Weights of a small transformer language model: value embeddings.
Each number is 128 + 24 x the weight over its row's rms, rounded and kept within 0 to 255. Layers, rows and columns count from 0. Numbers have three digits each. The size before them is the row's rms in percent of the matrix's.

# layer 11 attention query, 384x192, rms 0.118, rows 165-191, columns 96-191
092:120197124119169133147140093106093152083124150199121176116119144095137143129164098126134108131163085130121102108123109099143121087149111080128159173108139165133134093107092133116128153143136139160122078121133125119157131098142100099119151107146156109083097136138179090132112140126142115101
096:114140182084129165101100108133176145145104097154095145119127109132156089104164124121152143140155103136126128126154153107119123132115098103167169128132127155074130127136152101128132153128115115150087147109149134147111116143103162151108143127153159060110077153136110105122144113142139158110
091:120123092170071075120141170123082115126166137079157135115136099130110145148133130133152130096114139143112161125103124103102119134124156152124125126137164117142148144135123091127104081115168136092135135131091101140149168138104122128163094155146085168182154082135145145092087121119112131154
090:121153131139114140119102142148155130122159132114108145168135181095115085129096134134108124112113126147188175163141168150111131078159151124103079158148204117078120150115070164128112112109127090126097172108115109151129093128128118143148108146168123083133147134157108168133121127098155131127
113:139102146129117108129145126110101106128106099133128120181127076120119161144103163132111117120124135143135096084105150107130124128151138165125104059126081085154106140164118115137122143126107141085095106141101118138121138149145077133133084148113089140135107114152157130125130123108078122163
105:104166168117103148129115161114128127125144169184086099109081131097107115097123118111083116138130141171142163163138137135098111148168140118139124131154108110134141139086133162153110164135150127139109119106132180125118148121139142114108121121115165126117140157171162120148128127126100149123
118:164146134138106147139152166119099123135124195145123163094120099067122110139120106085120125150147091100149161125127113109115183133106115178147104188131121161167123094083143144139164148089164149122145134099117130098114168086112168092103105120116175112146088110162115106136072117126134113112
102:154131156084131123121131108110103112164109107183102120154174127108106143141098132118119103119130136136167130128122157127149142126129126123084102086171116136065126125145146107150121094107111155136108094163106114140149064158097115148124111157144134146146142112181154143121111125154156156134
120:115146140113121128207122091137164095123144099134103130105117147110097119124105132119111110118124146163110110126125148142096105143134094089108114150127115100129130135147115171111134160157187099161171135124101180105141118139091128148176135117095122169103112079121153152163157131145138071160
108:126120125131134157140120081104134109145089110127157168129165109103144149093151149111148123144140136107140111101124136114131156092119114142126157096137080117138153100154141153127147119120104109118165150146102074103165139156135135095120106121103152169094151130141149113163128153110142125121
106:134155112151178108144121149091098128123171156115122135138111142176109223109127111130131126128104128114119135155119136113088092101109132113121177136087100130165138105117106111122116146175091145120155102143099153099117133125112122106092105123111131131120167149104114131115131143124131124120
103:131163122138170112176123133156109140111102144142133093126152151138196162149138124098138163118062078135142150155155148155081144113151123151124079112134120138172137136148138127063142117116130132159169168101103096089141126109124100136126141123124102144109128159152154131148132165177129101130
098:172127131160139104151137121184185176121096140147116127197151148146122148136139140124129123152157133120130109152122100120181116144138118134110143148147113147145155155094141170141161157100125140118085120156116123129084137150119126146111165151125115127160137142123167128136124100168144174114
098:150140087113144088099122085066107161117107095114140145119123111115118118103168152170134136128172156088123107122147103102157126131124127105128122171140146100169131105086146078138158101100088113142098128149152095090166122134128105151136112110168131130150153149134120141126091124079118058106
099:135141147108142069160106069109148160140117131150140106143113113135142124101104165128156140106164149109105109067155134095135140128165100109097090122152117133126125133132176124115134126150128120145083123136114114135143112179150133102105106136170170138168146139162148111131124099128110113161
106:143149105124120140130087106109127131067104119076113157127090145078134107133143143129127109117070109174143100127137084136119144168128161122117122114133128120118135116136116127139131133110119144133150109098133112088149166124117153169104097094096111108096066143128135159149157122122167118113
100:122095127069135156088094136074148127120101110118146123055149085133157156137122124134117129105141159116116136115106149125147091149174101158126067098121079100112134088102105082128141178134119110146119150152157122097186141137128141127180131120143124155118109106152147092136067135135108114120
097:103132177124150151067113084149170140135150143131120178100108120100116090138136138133140089118141172124119146101152108041157102105119073120131148147149157137120145127113135163089133135157143115117116113133153096134138133123142223170156156086133177164154116131129072130140117097099113141115
110:170177141173117086107139142111110150149135094148145079165120118143118136129170126113139123105128110137141119148119128106168135154130086124153093103168099174101124144154143107093124118104149113106076144133116151132109133128104132112122145093132149193098116087161123151141138141173115098109
105:090123152088144179117108151124116119147155076176130158118128141082123142164106131115089161106152130133155111138142173125101113132078150153132156101147119130098079146115163156130090124134112115134116151114128144138103108107137141134169143117128120121116136124139101108142113145100139080125
097:098153156113170162102128159130136119141163138083134130100124108134167187098102083101146124112106107143103131129104130149107154101126131119169108134121139098114133091141106123105083151093106163100161133134119122110125173121120148088104127135118148134086113140162102124145127158173095145119
094:172121118171107074142131086120175145130091123140112145129129094138120116145157140164156096158128159130141139118126141105112153109128104121091070148172207120103114112107110131082158103113160110129131117110154101142174099149104152142147113138169163119163154093151136150115122132142097122125
092:115121123125137117140131089079110145129095128119139135143118112159105146106152184109161114128122137107152073106145105153128152171120152125112097113139167165179118146098136114143182171115124148142124142127119083147128147160129155156146104111160156151152118193112115178099136084134143104115
108:137074144115135129138147100140126130110107186147101149161130142119145133152105170103121130122140148130148133150157081127146107130166123110110117105125108151128112126038135156098179157121176103108145102099118163113143123138156146164141164136111154131156075125113155111124102128135140169092
101:145081134102149158118157127104123147121129147135141090107175145145155105121148175120129073131099146108114122150142125125107157088184131123142133129093123092099094137093064124114113122128090142140139185109164104104141144107148097088138093146125104094115154153109149130115083133093133150127
104:090124136156156153111175125172164134122124144124141134117100094128157136142144160148130102130139069194142147140114151101148095139123114135122146101151165093139148132130135104119143140172149123182163138143144147123120152127124152197160117135091176122154122107102138157124162099163126127153
104:153113123131120111119123078086135145131114145136100118120128101137139087179150136133143171113124154144087096107128132105100141174165116115129108125112106135083102155132131076117138138124131136132135117108134151113137123152140132120139121135114106144155105092126149136105131068133116111159
# layer 11 attention key, 384x192, rms 0.117, rows 165-191, columns 96-191
079:104138139116152150159155098139141091140123095157156086098139098165120167110140088114146113128128146140091110143113127104154163129144121070123144123093153143164152117161105117117104122119107154154147094115142151093134110141124123133127152142111151094093121131070158097133121132152124132103
093:134094186132161137132115107151136188159122112124074095098146144141154089141143119138126112161161098142095098158141103152161112156142124104147151121092107140096120139113163102097142146120119153122151102096188138114143076108137134130128147089172155112116053139118119113130159110117137131123
100:189129102152094106090144143132131127060127139111180143157095107112111135143111173149133135117089116105165148106074132138122105112149166155142099129144135124138148134170121167113096127118122123110118159156136102141124149123114119163151073180138094161114148056137118141120096103120124102130
111:162138127162095099166120135119124139115144139106156174116149122109140092142116145149119117118118148117124132071143165129122120131153167171121114093148147105168106114132106155114100137114122171135126167146077125124154117140145119140138096111123075122129135124153175154099089111103148140156
102:119109136136112124095159163152107134122074131106144102169100134117115138135127144126120145096106131129148118147103134136125102123123156163109101143126103115136096168126151141138095139126159120060138120136112162159110101144093134107156087156094180155162140141134133155146107091097113094141
096:125148162126182104133141136094144163135113140126145133108073147072126123111167099123158146105115117131076130104104140130122117154126143113105110144143171122163102108173154134136119118144118139154167096138155152139187080076171159092131129137118110141112106142124147110134171167093131120117
105:170127142092139120099124087117163118109155153115131110114115096132135116122077139073125180116156144097127144135135085131138140168141124127129119146125120138136127154190126152133114127133145124140100150147131155112161153076128129152095135134143163135094128134125150120163091170134113139067
103:129117129107138140142089118149124123110089116097140144140148134089127131160102144158129134139160143134109134072093101145112127097129192143119130121124085180095143075120147116144146143148136130091120094159137102135128112159124122105144117129144086154127178162111129124168151132121122101143
106:104121165119122141186137124138092124086172113117120152123132130134108121134098157158095118094114117152106132138173141130116120182121081138114109132144181159168158135140095163112117118132144138187166122089116152142110155158142146126172140071079092116124106139112142111096085130098172132149
106:092116149102182168167162117130110110099142086122085123150168112107128150177116118145084144122151133153134144110129136131113134166105188100133108119125156126116174139123124157165155146088151119105117112127130089109102132180133103129140169109116147142095175179112164151128110144180107093126
097:136108093167154108101139129089134085122134159158151146115096147164084208119120108104162145120102139132130108116120133134136115103146149098113141126163143133122146148144135116169122183140121128140131120123112155143150108142137140094059142169100122129113129144091095109154140115143108113142
108:160113164125133137204151114116122114088140153157142084130128097147129153112107173101103167115149080091121133121151152134101094121122141105134147128142124140214189113151139137135127126135122174117186112106105136100108168108107136105156123132122078108134140172102169129120121093147120126147
102:129149123134084145129066141151113136147178156167107131123107161121116123082111108125138138121138124147114113124118100088081136136143127141092167109120117093116152093099178136141182086143096137124142131161089102188100159137125172136135158108044138149161142151111147093158123164119129145151
090:129137111136095121167131109119142079171183158198125138148122109131117123101141116112149130138148179142135135136158167108179180120153111138152148138117092104123164142123110108109140114130105118141133118099151093111114152167159143132134115135118152153152171093145154122110142129138088143159
096:084134096108116134163117106141131129122145168139117102148095114120174152139139134132147129080111120137113134131109139142110179114125098076136142132149140154144125162107183129122167139111147160107164087133161184168107084160178145085124106154086148121117146165104132136132106131099128117117
106:134099140159104130147123139091160160151095114123135117125141095098127079089118132133113131121143103146126141135142141154141146162129151136120146140127133161136142155139119141120079150126130099132116158087151096119117160147128086118106104166154142129144135113164106134144076153120131113154
104:123106174109112124139157129105139123181117114140136103127135138142111140138127145122126128120121137142142118106136115138145111130121084154155108092119119109116121137137075102136113128073109127110138105080163132099117086133105143132135101181155108134137150109122114119125124134117061091143
099:051170119107166147108081118119140150074120123146116125099138130149090095160181135149148075117147189099107154143154106068077152170130087116127128107107179164124130117149120185131155099135109116106129135145143108122171174111118105168140158151130156133101101132131138095110143127115112137140
106:124110046141120113137134128144122145135122142135087107130150123166144158131115181156106116118156079126121159150109096110118143158096101094134125112113112129154096154140146116093148096141113120118080113148132123100090122134159133151142136121137168106139090119148151109109112101172147108108
093:154128155120144134165141172122112104144109140112138140148100150148144117143135131141148141131138109101104150138155106128074075143125137143173108134096134103135131101154093119136100139112143139107121126141146106116143112110108109136111083107144088134104128157147135126056152116125130108118
106:116134129129167123155153115108143124130101131111137083107155123186088131131111142090102146149103100103125118054145109126100136115139152146145124103136162142095167118158127131130086155122112150112111152122134155061151116103134087119083118150200110097102133120155145130126139129166111111122
086:122122135126101146161103109124160133100126120128132142132148139097114132115135135189128106131130168134153151134123128157144147131192099088107111122139094181166082126085123163102174096177111133159127144132124153123134134124145146101129129161124114135122180190106159126133105113153114103168
088:113175098106086147122115099151163171138167187131126111159110106093105139128135144144111130124151143133096111151138147133186142137122118132127158141130081085115119170069211107110138117121079102112096142104118095166132120173115135103110147135133176084144121148125118173160135158114135134118
105:122127125100092133094136099090111106123160123151125115119092134132145083108119147114137142142107099086090116114220153109109135173129132161121097119141130108152105084136132171127187146114149108119109115141112148129138156104101151144098161125111117106119105133130142106154119120109148119145
103:126076142133169134139115090110128122128134092113148080064177131138138141128139109123121121144090182103169120122125166133121137163131155129142125090138143086110094121124152088134120189106095151076138153140126116120159125076132142076119103156114089093087144151116120141108161146149118129145
100:138118131145079116082143113162113203143094121150126148127129140126083094139123119192108113119157145148103114144137119095107117153112062135126127111152113097152137171115127113139142128141133149138133120126136111146156135111085114123123137161098169105146107157095123137153131153155135122122
094:125147116154119105117120151121124157084113084113102111124141142078095129136117158135146166124155122123149161127110100148139130153131155116125119137126117169133112147117144129127143129138133114135158105103157173174109130117070145096160070154116132172119101153106137121128100094148121105156
# layer 11 attention value, 384x192, rms 0.108, rows 160-166, columns 96-191
091:125151099136152101165141119164098153191135120150140112117146095145141133171149120127170109137098131136130179145097148123093130184175131130122096090151123120181108138145162122118106157122128169128114159148164145104123096105125091112145091103167142099109131107162116143105127129118110141160
102:182110079115123148092159129177149136128122126158120177141112122112125132105140109125123162100143133124132163144151095134126094109072167145129143135083125103124130153140095133123118133139183132131113130145102134106139117113100112085096134082127131127183099125143134125087125129116190143141
102:081122198114158117163124108143110113089185145146152131150071168132122110155102096124122086118152145140115114101110134134078131113152113128114144139094139127158176167119141149091119085117113088121127128159150126121092130134132110127137123094101088142100105149126139114124103113115114133121
095:133110122107104145103136156119109156098115114130122120115091147198097141109110083138140132103121091118123104168111113111122111130125128124113137159081129106136150131093080096155142079150135158126181093141111134144115168133163188100143143131139114162091143120089146140125121105157089140094
089:126061102166106132127136097164129142146134184142118104122150112137104109110140154126100114139115142151137123143118105104140143140134108112141123084176106169117112135126154119119121142112141118103093139126136136138147130156142140152134108170149168097123110126118115130170134113153103144186
092:116092152120105176108133109101127120089149113139103144109056200156105140114111115103095124124159078117137119133138125150143111100142132096096180171111104097105191126119120085140140107135093104164144129143107082130152131116100173115122131102094098160097156168121163121150127132153117130088
085:150140128128089161083114164144102119093124132125106161130121173137098122123084121129140159097138135118133100106075097113157131119083109184133157152121147085122139122080120135159174111162145145117152100155095106150101165147111175132105169140122118144155165140095148126143112140117130116104
# layer 11 attention output (transposed), 384x192, rms 0.111, rows 160-166, columns 96-191
094:152113107127128100087104142123122159137114103119112167152163159122138108151117155158149117112137155126113110117144135121135099082106148126100151107125128162100138069130099123121101115117142168116125102094104080108144103156122137178141144077106099120129118121133105114118125148139156096088
095:153119182168135144164142139135126125102110112112101113108157115158093160164126121130102093091110157106107126121115123128101083134142091135166151137096173133148147118115100171090101114159097125126138121128113122098131170107133137131105089171126103114112145135111114148109133139116095123129
090:122157108125099137095087138157092145110074118087108145119146144113152118118106137116087146149162157155132134149112145122163127150153158136152116164146133109157100135161141145103120136135124128182096136137101152118156072142110120137126110156168137117108104112123128130132136126154161118102
091:132122100109118115127117113116149137122082138090110088099132125102174135112141127142105133151129123117152157131125098108133106148131118170129153152141111101097078112131090093140131126124179104060093148100145130163136099120149158129146113152142153138137076135112143146157152108147107136133
089:136119114090102113121156142133108136129144126124114152122112150086109114094135120123126128106128132156113128157178109129074150126105122113101163121146128130122146120106130125142186094140165163157136129131136099119167134177131117157136146106101070158102144153126099170120109078110146155141
097:124132118100144153114124135131147116129113150113127123125148097110145117103129092117116147159123133122142145137109141132143168148149115148138132138149157119153113151145137137151133095121148113108131134096156158127088132119152149123152101154161172145142120135101142141121122127113083149107
088:121124168105133117147124104093166121129092124124125077104134111147141119113159174101101119134154093133119138126094129133112110150172124128177074147116102136134076128133140073135119160095110101124118149114169155150146123103136147094123098157174162123135109107154138118108151115137093143129